{
  "num_hidden_layers": 11,
  "norm": "layernorm",
  "rope_fraction": 0.25,
  "tie_word_embeddings": true,
  "init_std_down": 0.00501,
  "final_lr_fraction": 0.0,
  "dataset": "wikipedia_en"
}
Each number is 50 + 15 x the weight over its row's rms, rounded and kept within 0 to 99. Layers, rows and columns count from 0. The size before them is the row's rms in percent of the matrix's.

# layer 5 MLP up, 256x64, rms 0.168, rows 0-108, columns 0-63
091:67 37 55 75 47 36 60 27 65 28 70 37 79 56 49 45 47 45 45 42 66 54 30 55 31 74 42 40 36 46 53 52 31 40 59 76 42 64 45 51 41 63 67 46 42 62 11 37 36 42 19 56 47 33 59 32 57 33 67 75 43 75 60 66
098:61 30 44 51 72 63 78 57 62 55 37 37 49 51 59 34 55 57 69 49 78 41 23 12 58 37 27 59 42 15 48 21 52 47 53 46 56 45 48 79 62 47 60 60 56 63 60 15 46 40 62 46 71 49 60 45 26 63 47 51 56 69 56 39
111:51 49 64 40 55 54 37 41 36 54 61 50 41 41 43 40 61 62 61 34 77 56 78 20 75 50 66 53 53 58 52 42 65 51 28 34 64 64 68 57 49 41 58 44 47 43 30 53 34 19 34 44 23 14 76 42 80 56 37 80 58 44 34 59
109:59 39 61 65 44 40 25 40 73 55 48 62 42 44 54 44 20 74 50 47 47 61 50 56 82 64 73 61 43 60 29 36 23 27 54 50 56 48 22 63 50 21 79 56 56 43 38 47 39 53 47 49 77 53 57 43 21 73 35 58 43 70 32 65
097:19 49 35 39 43 61 57 43 34 26 47 33 60 64 66 36 42 33 58 48 54 48 47 41 53 56 55 43 56 43 43 86 40 21 55 53 52 59 74 85 62 49 70 32 54 79 25 21 64 59 64 42 30 64 63 27 59 56 48 71 50 59 34 63
095:55 42 71 36 56 44 28 68 38 57 32 48 43 30 43 38 45 72 73 66 79 59 46 40 69 34 37 59 53 22 42 53 76 48 73 56 31 40 44 61 33 49 47 51 66 44 54 48 51 45 30 32 57 75 41 60 52 66 17 75 67 20 44 33
108:76 44 58 51 56 35 44 56 54 47 38 95 44 64 13 73 58 37 52 46 43 39 44 60 47 41 57 44 50 41 58 42 36 31 80 44 46 57 48 63 53 49 62 55 45 25 39 52 56 31 25 44 30 50 26 58 42 71 45 24 68 80 67 72
094:39 51 49 55 73 28 28 50 32 47 57 39 56 37 54 23 78 49 51 48 44 74 81 39 77 40 61 86 31 36 52 35 40 38 60 36 61 47 84 43 52 66 43 55 43 51 36 55 67 62 68 36 32 31 53 57 53 39 31 59 68 30 34 60
096:49 38 72 53 56 35 53 27 33 16 50 27 50 53 59 49 62 72 37 34 65 46 53 59 53 66 83 46 41 31 37 37 18 43 59 39 53 51 63 67 33 56 42 57 58 35 73 28 21 67 60 83 56 37 56 58 62 72 42 55 51 73 47 43
107:51 29 50 52 51 44 63 49 89 64 58 78 74 66 53 43 61 58 52 54 42 21 65 51 48 60 35 54 41 12 15 29 39 39 40 49 47 54 46 69 34 61 66 27 53 70 65 47 69 46 71 25 49 59 48 57 45 41 43 56 20 37 59 52
092:46 38 32 66 46 60 49 34 29 80 28 83 48 63 26 55 60 31 51 59 91 61 47 60 36 41 37 51 72 54 32 70 50 60 65 41 22 54 51 26 55 30 55 61 61 35 55 63 37 52 74 56 55 71 52 59 59 59 36 55 38 34 28 53
091:72 52 75 61 56 45 45 55 51 39 65 55 21 55 49 64 64 42 17 60 42 56 22 68 58 58 43 36 54 46 61 40 39 36 66 32 44 41 64 80 31 73 56 43 36 32 37 27 45 52 84 38 50 37 72 68 70 32 35 56 27 55 61 54
089:49 38 47 61 53 40 52 73 54 50 36 18 67 33 52 67 51 67 46 42 65 50 81 49 40 32 57 41 52 47 55 42 12 45 57 44 38 14 46 39 42 60 47 63 72 72 36 78 52 44 43 77 85 64 46 22 67 42 38 43 58 47 50 53
103:58 29 30 66 43 56 29 18 42 55 37 60 39 48 52 47 69 36 73 57 59 54 75 35 43 60 73 54 35 59 56 53 77 49 53 28 47 54 18 54 78 53 59 34 53 39 55 43 24 42 37 34 71 76 59 45 34 57 19 69 69 55 48 45
110:62 41 55 50 56 37 48 66 65 54 39 49 51 48 17 14 76 58 14 45 66 57 71 59 44 49 48 40 46 17 57 56 33 46 56 60 59 47 57 24 48 42 73 48 36 43 73 47 40 61 38 44 75 50 51 61 56 58 35 74 56 39 84 24
100:65 64 31 39 69 49 45 55 33 60 51 51 45 47 20 34 35 54 35 40 51 56 36 69 49 45 59 67 67 29 62 75 17 46 48 63 45 57 57 50 28 74 73 54 33 63 16 73 73 42 56 48 33 57 29 62 69 40 27 65 60 70 53 41
099:65 43 50 54 36 57 25 27 41 30 38 49 56 46 51 46 50 67 47 57 50 37 57 49 44 39 49 47 22 54 40 51 65 43 56 17 51 48 29 86 65 66 61 53 34 55 80 62 29 50 43 51 43 76 53 41 47 60 43 83 81 62 13 66
099:48 47 49 72 41 48 54 42 62 60 25 63 54 43 27 51 41 26 43 57 51 42 37 37 38 68 41 55 55 23 47 41 29 26 38 65 54 82 66 69 42 73 50 66 64 83 49 51 53 25 76 56 59 53 33 59 71 77 42 55 46 18 52 33
098:49 42 83 48 56 55 52 44 42 67 60 68 44 50 49 36 53 56 58 52 37 63 65 68 28 15 62 62 47 71 21 35 23 45 63 31 48 70 59 67 58 39 51 79 57 81 51 59 43 30 42 39 12 37 40 69 60 29 59 43 51 51 49 47
106:52 33 42 39 74 41 33 51 28 62 83 50 49 48 72 44 33 34 67 56 57 63 36 55 28 68 55 59 36 85 38 37 37 52 49 43 61 35 57 50 06 38 50 46 66 70 48 26 58 47 79 48 55 41 50 30 68 67 58 55 62 42 67 36
108:58 37 66 25 51 57 84 45 69 56 52 40 56 56 29 31 15 40 58 50 60 29 49 67 45 49 67 29 40 65 62 52 57 52 58 41 47 52 42 52 57 42 57 49 46 83 69 27 18 40 21 28 33 58 54 63 70 51 69 68 31 69 49 45
100:84 44 49 49 51 53 54 51 51 50 37 71 51 50 29 49 43 49 78 69 69 44 22 49 62 57 74 55 71 71 53 31 32 22 60 47 61 58 37 56 38 50 38 46 36 70 37 32 25 50 74 58 27 40 33 40 42 37 58 69 33 59 34 83
103:55 40 53 68 36 63 24 95 48 63 53 41 47 45 42 75 67 48 34 41 45 33 46 34 42 61 89 45 37 31 52 53 46 21 42 36 44 51 37 87 31 41 57 49 59 51 25 25 49 52 77 54 50 42 51 69 69 60 55 47 55 53 56 60
099:40 42 49 59 46 61 44 44 56 24 35 39 93 38 51 52 23 48 62 31 40 46 30 61 12 45 34 58 51 44 42 64 53 68 63 41 60 46 72 46 61 49 32 33 63 83 86 39 43 63 67 51 69 40 61 46 49 65 63 64 35 46 34 59
090:72 28 28 62 42 46 67 56 64 50 35 52 38 69 35 76 48 66 63 65 53 18 45 36 75 44 42 77 35 51 35 55 41 45 88 29 25 56 50 58 24 54 38 55 51 71 68 30 46 46 51 37 49 45 38 52 78 59 40 56 29 53 65 53
113:39 31 29 44 63 52 42 28 75 40 52 44 51 78 50 65 65 44 42 27 68 71 43 57 61 48 71 40 44 58 74 36 51 44 48 17 55 48 55 66 51 50 43 47 57 52 58 39 12 29 47 38 59 44 55 61 94 54 62 71 54 23 34 58
089:44 42 84 45 24 71 37 55 79 39 45 72 46 55 56 52 40 53 80 62 32 57 46 64 36 55 51 53 11 72 53 43 45 49 88 51 28 44 45 41 55 61 55 46 45 51 41 71 37 54 42 06 44 53 37 57 47 48 52 63 52 65 31 34
105:49 44 62 43 43 42 71 33 36 42 31 70 45 45 57 57 53 62 75 75 68 70 55 46 43 66 52 46 60 70 28 64 55 53 57 26 38 43 88 40 37 34 56 47 57 52 61 51 41 85 43 58 61 51 27 22 20 54 16 56 43 43 31 58
102:71 21 61 49 49 53 72 56 72 26 47 44 72 47 40 50 41 47 32 56 44 54 45 34 64 45 41 52 67 54 41 37 32 34 38 44 42 25 58 64 70 81 82 45 43 35 31 09 55 39 70 62 49 56 69 54 58 80 55 56 33 51 65 54
094:75 47 77 50 12 42 48 24 38 78 50 31 64 49 64 56 57 56 69 49 42 48 06 83 70 40 60 48 41 51 48 51 44 42 71 55 38 44 33 73 49 62 47 37 34 35 55 60 48 34 55 55 49 53 60 55 45 41 48 90 40 61 41 48
096:86 32 49 50 47 64 62 63 55 38 59 67 58 73 37 41 39 47 72 33 45 43 43 41 46 41 59 10 52 48 30 54 42 51 32 56 35 76 66 76 23 64 64 31 53 37 37 41 68 47 64 47 75 63 42 42 32 51 52 60 16 40 41 61
115:21 56 56 47 47 67 32 53 59 43 71 53 54 51 52 28 39 46 49 60 47 32 65 22 37 71 57 44 68 45 54 17 34 28 48 57 63 52 66 78 63 55 80 43 26 45 59 42 49 38 58 56 45 28 68 64 70 37 82 38 22 68 49 61
100:48 35 48 47 19 37 77 40 35 33 38 43 55 64 31 34 70 60 52 65 31 62 63 50 74 78 39 54 62 58 47 14 33 34 25 47 62 47 68 48 53 67 64 62 38 48 60 19 42 70 52 66 47 49 47 48 42 53 56 69 60 66 22 68
107:42 26 60 51 35 48 25 41 93 56 51 43 42 37 39 64 57 70 60 31 46 69 51 47 40 44 28 84 57 53 44 29 53 25 41 41 51 39 47 64 28 53 59 67 73 38 54 72 46 30 30 55 50 66 71 36 64 54 40 41 35 78 55 67
111:45 54 44 78 61 32 52 58 65 51 52 32 62 63 41 31 85 59 58 38 63 44 20 37 71 74 52 52 40 40 12 38 36 27 59 52 64 54 36 64 28 42 68 55 68 92 46 41 52 49 49 32 64 61 37 42 43 30 60 50 44 40 53 54
101:85 64 45 49 52 56 28 74 59 59 70 50 43 50 15 77 46 26 64 55 65 62 50 70 41 37 40 43 50 43 52 50 28 58 71 44 38 37 44 60 28 51 61 44 39 37 17 74 69 30 46 43 54 78 42 31 59 30 61 47 71 61 48 47
102:69 51 27 43 57 38 35 28 60 70 54 58 43 66 51 52 51 47 75 20 49 68 64 51 32 50 48 43 17 50 44 68 40 82 64 49 31 41 60 43 51 62 53 55 48 50 44 99 21 27 42 24 51 59 27 49 60 58 53 61 61 50 44 54
103:48 27 55 53 52 59 38 21 49 41 59 71 30 40 28 65 45 51 55 57 71 20 68 56 45 76 81 40 30 33 53 35 51 55 49 40 61 49 79 62 53 56 39 50 73 57 57 49 59 44 46 56 06 50 33 50 32 26 69 44 35 64 69 57
103:52 31 60 52 72 32 35 64 70 61 59 55 52 58 51 83 26 62 49 28 77 31 57 62 39 65 26 63 68 37 40 38 51 36 52 52 44 60 59 57 43 76 47 70 37 34 52 40 62 27 53 42 26 80 47 36 30 52 63 70 24 49 69 51
099:51 57 45 73 60 46 53 63 55 61 36 48 71 39 63 58 89 07 32 70 58 46 56 45 60 58 45 67 50 51 45 52 42 23 65 32 53 46 58 36 50 64 52 60 54 51 46 26 79 47 42 55 32 38 28 60 61 64 24 70 49 19 36 27
092:50 40 47 69 51 52 63 23 80 35 41 54 69 43 68 78 40 37 41 52 67 53 61 29 73 26 42 37 63 63 79 62 36 40 57 23 61 35 40 51 62 60 78 43 57 67 48 29 24 33 45 44 53 37 33 54 60 54 34 54 54 32 28 69
102:26 23 38 57 23 62 58 45 14 52 46 44 39 47 54 40 62 34 68 59 67 57 66 27 63 42 50 42 31 50 58 76 72 55 57 45 53 43 58 40 59 50 80 72 66 26 51 60 32 51 22 46 47 50 28 43 52 70 53 63 72 63 21 41
105:55 45 34 54 74 24 44 44 37 47 60 63 61 30 38 46 80 52 58 66 71 34 56 56 41 48 26 33 57 73 74 61 49 22 47 22 52 34 24 61 34 54 72 47 41 73 53 55 47 50 23 56 57 64 77 55 48 57 54 58 45 46 59 14
102:58 46 39 37 48 56 66 44 71 63 44 78 53 42 17 31 40 41 26 45 46 36 65 56 38 56 46 62 74 30 44 46 49 07 61 55 48 48 78 34 81 56 56 64 65 57 41 35 56 81 45 29 35 62 60 49 23 52 51 45 49 43 65 68
101:65 48 60 47 41 26 47 66 61 49 57 17 73 41 39 31 54 72 53 65 45 53 43 29 48 73 69 53 56 38 36 64 66 33 44 38 51 52 13 57 23 72 72 43 79 78 73 45 64 57 42 37 53 33 48 25 54 50 36 55 45 56 39 31
079:55 59 47 28 24 06 50 42 61 72 34 41 36 40 56 57 64 54 54 89 60 49 55 35 33 64 66 35 42 79 41 46 38 35 71 69 38 41 46 68 56 51 46 61 37 41 59 64 64 59 54 54 54 56 43 53 47 52 55 44 40 56 01 36
109:73 47 62 44 32 61 29 40 30 61 50 62 68 30 23 71 39 53 47 56 71 67 26 51 37 41 53 51 60 62 68 67 27 29 44 52 74 54 52 27 46 47 21 47 43 49 66 60 64 50 32 51 81 47 30 77 23 60 69 36 47 54 58 56
118:47 52 66 25 34 62 41 28 52 55 96 51 34 43 25 68 49 45 49 35 41 66 25 49 52 56 57 57 56 45 53 66 26 47 55 35 60 54 36 32 38 70 30 55 74 49 73 45 65 55 68 51 40 43 40 87 66 45 47 61 52 25 32 64
104:67 36 53 33 57 32 51 61 45 64 58 49 80 62 53 80 57 49 67 85 74 47 41 35 64 62 57 54 51 31 35 62 54 18 29 34 43 59 37 51 38 47 65 61 35 83 62 47 59 44 70 31 43 45 48 54 26 25 39 30 37 53 53 71
101:65 43 54 66 60 45 78 59 26 54 39 50 43 71 39 60 42 64 41 36 52 23 27 32 42 43 29 58 39 46 47 65 53 54 69 51 58 29 82 48 22 67 69 26 51 25 69 50 59 28 72 49 56 51 44 51 23 53 61 71 38 80 47 49
101:81 23 55 32 73 65 41 42 62 62 44 82 86 23 23 49 43 60 41 34 36 80 39 47 53 39 56 43 77 41 51 49 40 53 44 48 42 49 60 39 51 77 35 53 29 47 45 46 33 50 51 47 49 53 61 65 67 40 74 37 34 25 59 50
096:61 42 53 64 51 74 44 40 40 52 18 35 39 80 38 43 31 51 46 42 34 40 59 77 46 76 36 60 60 43 47 58 82 40 56 22 54 57 53 19 68 53 70 54 67 66 37 30 52 38 55 44 69 64 26 60 39 41 47 80 43 28 54 53
084:37 21 68 55 67 54 35 55 73 59 39 52 16 48 41 64 31 56 42 52 72 65 63 51 49 31 41 47 60 46 65 50 40 35 54 39 27 60 48 40 49 61 65 23 51 39 69 76 76 43 37 35 25 75 37 52 35 48 81 73 54 67 53 36
089:56 30 52 46 55 46 52 49 42 50 68 48 58 67 43 19 36 50 55 72 51 30 45 24 60 54 36 52 38 40 76 64 73 41 61 58 62 32 15 72 47 62 84 30 34 54 51 58 24 54 40 61 52 22 38 70 72 31 67 41 64 62 55 58
104:88 68 32 43 57 44 67 45 27 30 49 35 56 62 23 55 54 71 59 70 46 47 50 31 36 62 60 36 54 43 33 35 44 65 64 32 47 36 41 40 59 39 64 76 50 36 65 63 83 69 36 83 35 40 34 35 48 48 45 51 36 65 36 65
105:62 22 48 38 32 33 70 46 55 55 42 46 64 63 44 55 45 77 51 57 42 58 44 16 30 75 44 69 77 51 19 65 70 38 29 29 53 36 49 45 64 68 60 32 74 59 67 43 52 63 58 60 36 68 73 44 47 30 43 47 58 42 27 47
118:78 20 54 30 83 54 28 67 45 24 39 51 74 67 55 45 42 49 58 61 41 37 43 83 57 52 62 68 45 50 59 40 15 50 40 36 70 73 43 60 50 49 66 56 52 45 63 41 31 39 65 67 32 50 33 35 38 58 42 59 38 37 42 75
121:82 36 44 50 40 54 45 42 71 48 38 59 49 36 38 68 53 58 53 43 30 48 53 33 74 61 84 74 60 57 32 49 37 31 39 47 51 57 68 48 54 41 86 52 50 44 33 34 42 54 62 69 27 36 65 51 53 47 76 38 32 16 34 73
097:34 32 69 50 40 56 40 29 64 52 38 42 47 82 53 76 32 68 67 39 44 44 25 42 55 54 45 58 68 75 35 84 40 50 67 34 57 51 57 51 39 36 53 33 41 74 49 56 55 41 61 32 38 38 57 57 55 30 51 64 54 06 81 51
107:30 52 49 59 67 53 59 35 61 61 43 32 59 44 72 46 59 36 54 34 62 42 78 35 62 54 50 35 43 22 68 45 36 50 64 34 55 50 52 69 43 57 72 56 67 41 62 32 39 47 71 40 29 75 17 11 66 49 21 45 61 66 54 65
098:28 49 18 48 67 53 34 66 27 49 63 43 57 59 21 45 51 60 85 36 51 56 49 59 61 44 42 41 51 27 25 57 32 40 49 51 46 92 57 40 46 52 79 55 54 62 30 80 36 46 43 44 62 48 43 74 33 67 39 38 43 49 66 67
106:74 36 84 31 46 66 61 52 70 40 54 39 44 56 59 77 36 38 48 35 59 48 70 65 57 36 45 44 70 39 61 43 37 39 36 43 60 52 67 60 25 67 72 29 66 52 83 22 64 40 55 40 43 55 39 56 28 52 66 51 24 28 33 47
086:41 33 25 59 41 49 31 36 31 41 57 39 42 51 42 10 54 48 87 47 39 59 34 21 50 44 63 75 43 42 51 68 66 51 41 71 83 53 45 52 62 33 58 34 37 53 62 37 61 51 31 50 53 65 46 39 72 70 43 70 71 73 47 55
099:34 35 41 39 39 45 51 41 62 69 23 51 75 54 42 47 63 49 74 52 57 40 59 46 50 83 42 59 61 25 64 67 49 57 39 55 53 63 80 56 42 43 49 74 39 10 62 36 47 83 53 30 26 43 39 32 46 55 70 34 51 37 32 66
099:68 47 45 54 45 65 50 42 49 65 44 70 17 41 45 68 80 41 38 24 80 69 35 62 49 74 09 36 28 44 51 48 71 62 59 36 76 54 46 56 50 41 59 39 51 41 79 57 42 54 46 29 27 68 47 55 47 48 55 63 52 42 45 29
075:42 73 57 39 52 17 60 52 67 72 74 23 42 21 49 49 48 73 63 25 56 38 29 56 34 53 48 81 33 65 55 56 28 49 49 41 32 30 63 59 51 49 46 59 30 62 42 59 42 47 70 52 53 60 63 45 67 46 25 37 56 28 48 81
094:35 39 21 68 41 43 35 50 46 54 46 51 31 57 23 48 43 11 68 36 63 92 66 55 37 57 36 52 68 80 57 49 28 47 56 70 58 62 71 51 49 61 38 26 46 54 30 53 57 46 65 36 68 65 38 45 56 50 63 60 58 39 46 24
079:44 18 54 62 51 44 43 59 63 53 42 49 62 54 46 33 28 48 52 67 40 62 53 38 33 47 46 46 83 22 13 40 35 63 41 68 34 43 51 62 47 54 66 63 76 50 71 48 52 58 35 44 81 46 35 46 71 42 76 52 72 23 49 24
105:67 25 63 48 52 57 72 48 48 49 62 48 52 72 49 62 68 61 54 55 69 48 59 46 48 37 53 19 69 72 31 32 45 41 25 41 67 57 33 32 34 66 76 53 36 77 44 60 51 34 56 45 61 37 58 33 26 29 59 68 21 37 28 74
106:37 49 56 51 49 43 36 46 63 39 53 46 56 23 30 68 16 56 26 55 67 87 35 47 39 53 53 46 42 53 46 73 43 24 34 33 38 58 51 57 28 54 74 62 67 43 49 46 65 60 38 47 64 50 35 80 66 93 27 53 55 52 54 60
109:62 29 34 26 53 37 53 56 45 50 43 54 72 19 46 48 52 73 61 56 52 49 45 57 69 34 77 66 58 74 57 51 35 32 37 25 21 72 58 82 37 54 77 47 30 53 28 51 40 41 30 56 67 60 63 71 67 46 51 35 50 37 50 36
101:54 71 44 27 42 56 65 48 34 64 58 71 51 17 28 61 46 29 52 37 42 64 32 53 55 55 40 70 35 60 81 44 42 41 62 43 63 31 60 38 42 56 54 40 41 41 78 68 55 56 76 57 44 46 54 72 37 66 52 72 33 04 38 52
101:36 30 41 55 17 27 46 40 86 54 50 29 25 80 48 59 40 53 60 78 57 70 44 62 47 50 58 49 52 56 36 45 27 45 28 43 60 59 74 31 40 61 72 63 57 56 61 06 60 54 48 73 54 54 51 57 63 52 54 59 38 47 35 43
109:46 54 59 35 42 53 53 41 40 40 70 59 26 47 26 72 57 63 62 52 42 30 28 55 62 48 40 33 56 30 22 21 28 66 78 42 28 50 82 53 64 57 77 35 48 75 60 39 59 39 57 37 42 54 56 50 64 58 82 47 67 30 58 52
099:40 41 14 41 50 55 46 44 66 80 72 63 57 20 56 46 32 47 70 60 51 33 48 57 51 62 42 69 44 46 62 65 60 48 52 56 59 60 40 48 42 56 54 74 41 34 63 51 47 35 20 44 57 54 48 72 56 55 57 82 37 04 23 66
093:71 57 46 64 63 62 32 65 44 40 59 72 33 69 44 67 40 32 60 66 65 78 39 43 49 69 59 53 46 34 64 48 35 47 56 48 33 39 31 71 23 54 60 20 52 21 35 43 42 54 38 56 55 43 11 47 58 57 35 76 51 45 82 54
093:47 52 52 60 34 53 71 57 40 59 64 87 61 54 48 49 51 55 54 51 45 75 23 45 50 66 31 52 48 48 29 62 65 45 31 39 83 17 45 35 42 46 57 55 19 51 67 33 77 59 62 65 52 32 47 42 74 49 60 66 21 51 38 26
003:40 52 58 53 57 28 56 37 47 29 23 51 60 20 40 35 40 61 61 40 48 23 69 53 71 35 49 45 35 32 37 32 38 48 33 44 35 17 44 50 29 42 49 63 22 40 31 56 17 56 58 43 22 50 57 50 47 52 33 55 25 21 44 54
099:39 67 56 60 51 55 51 42 30 87 36 59 25 77 29 35 23 48 35 37 39 47 56 42 39 59 57 46 67 29 59 43 58 58 82 51 62 38 66 59 46 39 48 26 63 55 54 42 41 62 66 52 99 37 42 41 42 47 31 57 38 72 50 59
112:33 39 62 32 44 34 66 35 19 54 45 56 52 57 59 70 62 33 52 33 42 64 44 72 44 66 77 52 60 47 45 56 59 38 65 25 41 43 65 45 32 57 54 75 45 70 32 52 40 40 61 68 16 25 62 46 55 63 43 83 69 37 39 24
099:58 49 67 57 78 64 89 47 40 58 37 80 43 68 01 30 61 46 36 66 52 51 40 60 47 62 42 34 32 61 44 23 57 27 51 56 60 36 56 63 31 48 59 61 40 55 70 60 42 61 30 29 60 40 41 41 46 26 46 59 58 53 58 44
100:57 56 25 44 59 37 11 47 19 56 55 71 41 67 40 71 42 18 60 47 69 68 27 65 57 37 58 57 72 65 61 77 58 70 52 46 33 34 54 49 74 33 65 36 40 47 34 54 47 52 59 64 35 61 47 39 67 56 61 68 40 53 25 50
093:60 32 55 61 42 43 42 58 44 51 38 44 85 44 62 56 31 46 61 46 61 54 73 52 47 64 23 62 51 43 64 66 61 13 36 44 56 70 55 65 34 56 62 32 80 21 33 50 55 43 43 81 50 47 50 76 37 62 38 38 57 56 16 31
095:55 27 57 33 37 35 60 38 48 58 52 25 55 32 50 58 56 69 93 72 60 54 48 26 54 47 44 54 37 51 39 35 66 65 46 41 67 54 47 52 26 50 59 68 69 34 58 63 00 52 49 49 35 59 56 45 71 21 66 65 55 47 64 40
084:43 33 35 55 49 67 76 37 63 38 37 69 38 60 39 50 29 64 83 67 66 59 47 50 17 59 19 63 36 42 50 36 60 44 65 36 57 68 57 32 31 51 72 56 33 40 69 40 52 56 55 42 67 61 27 76 49 60 55 33 65 59 34 26
088:52 42 31 46 51 44 43 69 48 71 33 31 24 38 60 45 48 67 35 43 69 72 48 50 13 44 44 79 33 63 71 42 18 28 48 70 28 78 61 42 47 61 56 59 42 62 45 48 68 78 44 55 45 44 58 43 73 59 53 69 42 54 74 48
109:80 72 30 62 39 52 54 48 92 74 50 36 29 35 00 44 42 61 54 07 61 67 50 53 51 60 29 52 34 58 54 33 49 57 67 37 48 31 60 63 49 42 51 51 68 42 50 29 55 62 54 48 48 46 62 53 48 48 41 55 62 57 45 43
005:54 70 68 66 63 80 77 53 66 46 51 60 65 44 63 51 59 51 48 67 66 39 83 49 55 65 71 62 37 47 64 62 67 74 64 61 64 44 78 71 63 52 70 65 64 67 66 74 27 60 50 56 48 61 58 59 70 60 39 76 60 65 59 63
111:38 38 51 42 31 52 50 40 23 42 42 64 72 56 67 84 53 50 50 48 38 76 35 33 34 60 58 58 49 43 41 64 54 63 55 38 69 38 53 39 69 34 57 65 80 77 33 53 08 52 64 29 62 64 66 26 47 50 61 58 28 57 33 51
103:41 39 16 25 41 53 47 51 53 24 45 53 46 57 49 32 55 51 45 47 51 43 41 51 51 38 55 54 42 50 38 91 45 63 69 53 60 39 43 78 23 66 73 36 81 56 33 28 34 55 38 40 58 45 48 47 92 56 47 68 50 84 55 48
090:41 25 55 65 49 39 53 71 45 48 36 47 60 41 57 57 69 20 49 34 43 55 23 49 48 34 75 51 60 56 31 64 34 40 82 50 46 47 46 52 54 51 54 32 43 56 73 58 64 38 44 43 69 42 30 54 26 22 43 62 66 44 98 72
092:40 17 51 77 74 37 42 20 44 33 60 45 43 52 53 66 83 36 35 56 57 35 44 68 34 69 37 38 29 80 59 54 34 55 73 50 36 46 46 36 59 53 68 48 49 61 26 52 31 38 43 60 48 57 66 73 74 43 58 75 44 58 60 37
080:66 29 74 55 59 49 48 54 59 50 46 14 66 43 46 34 58 35 63 67 17 33 37 73 23 65 63 27 64 70 57 61 43 56 72 44 61 40 53 19 62 65 41 54 45 49 54 38 62 52 48 33 09 28 44 46 59 52 44 53 67 60 60 60
105:70 36 47 46 56 37 24 56 42 49 49 67 59 53 57 67 62 40 83 39 46 40 42 29 09 64 58 67 47 42 32 92 29 57 49 62 54 70 49 38 48 65 55 82 51 47 31 50 23 64 49 54 53 43 51 58 34 68 41 35 41 59 27 62
094:39 38 45 62 54 40 28 20 43 56 77 47 57 22 59 56 21 25 67 61 69 27 40 72 49 60 38 78 65 65 35 53 47 71 52 32 73 68 69 63 45 42 71 35 58 46 59 41 66 50 36 51 47 38 41 72 58 47 40 24 39 70 44 47
114:40 45 48 50 54 68 63 16 52 60 51 49 35 29 39 49 51 62 69 69 59 39 59 44 46 70 57 79 43 44 60 26 48 97 43 30 75 53 31 53 52 53 57 51 47 22 59 23 37 48 56 67 43 52 50 35 66 62 68 67 41 17 41 46
096:57 37 55 43 60 50 39 36 38 52 47 45 49 75 63 65 30 38 58 53 50 64 62 39 72 55 26 52 06 09 46 44 73 65 63 47 46 37 40 62 52 68 64 39 48 36 51 38 50 55 53 52 79 26 31 32 52 65 18 64 68 52 65 65
107:42 45 54 73 77 50 38 58 43 48 57 32 61 76 43 43 77 55 34 39 27 67 47 20 44 22 48 54 29 52 71 29 58 21 72 35 50 42 60 62 69 63 68 37 34 63 54 35 39 45 61 78 48 30 60 52 58 45 72 41 28 44 65 47
107:74 43 64 58 68 37 64 43 24 43 59 49 31 52 46 79 32 62 56 20 53 67 30 56 60 48 48 58 64 36 83 57 64 34 58 31 63 41 20 28 59 53 56 48 34 52 61 52 43 18 67 65 50 43 52 66 59 31 57 55 20 34 63 61
091:71 31 54 34 44 71 64 26 40 38 49 48 41 31 45 27 41 65 51 48 37 69 65 77 60 35 47 56 52 54 30 30 33 48 71 31 67 44 46 51 64 38 57 51 55 26 53 47 64 34 55 64 40 79 60 52 91 86 62 40 31 51 55 38
096:28 39 58 73 69 63 57 24 74 43 51 62 54 49 43 65 59 36 39 37 61 54 77 48 37 22 44 56 35 36 50 56 66 39 64 66 58 45 40 54 62 54 47 41 51 62 68 37 56 51 39 49 40 37 26 60 20 87 60 74 20 18 43 48
094:67 41 39 36 35 48 45 47 70 51 11 55 42 77 60 61 66 37 62 56 45 52 32 61 25 49 70 58 56 42 73 59 55 50 45 38 52 44 44 74 23 68 53 77 54 65 56 73 41 65 17 22 43 31 31 64 33 53 45 47 50 72 55 61
110:48 80 61 32 59 75 37 54 59 47 58 45 59 62 58 39 39 41 64 43 48 70 56 74 31 50 50 42 36 40 48 31 39 26 56 30 61 58 46 45 45 46 63 29 69 60 46 86 30 56 42 39 55 49 32 44 99 54 46 40 48 10 42 55
098:64 44 37 36 66 33 56 66 46 51 52 40 52 25 33 61 66 52 48 69 40 41 45 35 24 54 47 57 60 82 53 35 29 40 51 54 51 48 72 64 57 92 36 56 55 27 22 34 39 62 34 52 40 69 70 57 53 54 91 65 38 45 56 34
095:49 42 59 73 54 65 39 26 33 58 41 35 51 62 44 39 26 32 81 44 57 39 35 28 48 57 52 55 94 36 63 53 48 62 46 50 55 53 55 73 58 40 61 58 42 51 83 44 63 23 38 23 78 25 50 56 62 44 69 48 37 47 57 29
111:75 43 67 76 61 35 40 59 70 84 54 52 55 46 18 35 53 29 45 52 54 51 16 52 38 54 40 50 65 25 37 32 67 50 50 81 58 48 71 33 27 48 75 49 37 37 58 50 43 41 56 36 36 71 46 62 67 30 47 50 41 72 40 61
093:68 54 54 49 55 31 57 62 26 51 49 76 62 55 40 44 57 50 60 41 64 23 41 52 69 44 36 54 37 58 64 83 61 43 71 52 47 14 68 50 47 45 62 60 44 62 64 22 14 53 60 71 37 48 53 23 56 16 46 32 50 72 47 45
095:56 39 69 34 68 42 35 73 54 36 58 52 35 73 24 85 43 76 57 49 34 69 23 22 46 71 48 77 63 58 50 38 33 39 63 38 30 37 56 40 47 60 58 47 30 43 57 67 60 57 70 46 60 38 55 58 42 48 50 29 54 22 69 38
078:49 48 46 69 32 45 53 58 79 66 31 51 59 31 53 88 61 68 43 62 63 53 45 23 60 60 52 43 56 64 56 36 51 25 51 36 71 30 80 20 64 79 38 53 46 58 37 49 63 35 32 58 43 50 40 57 58 30 59 40 47 38 24 25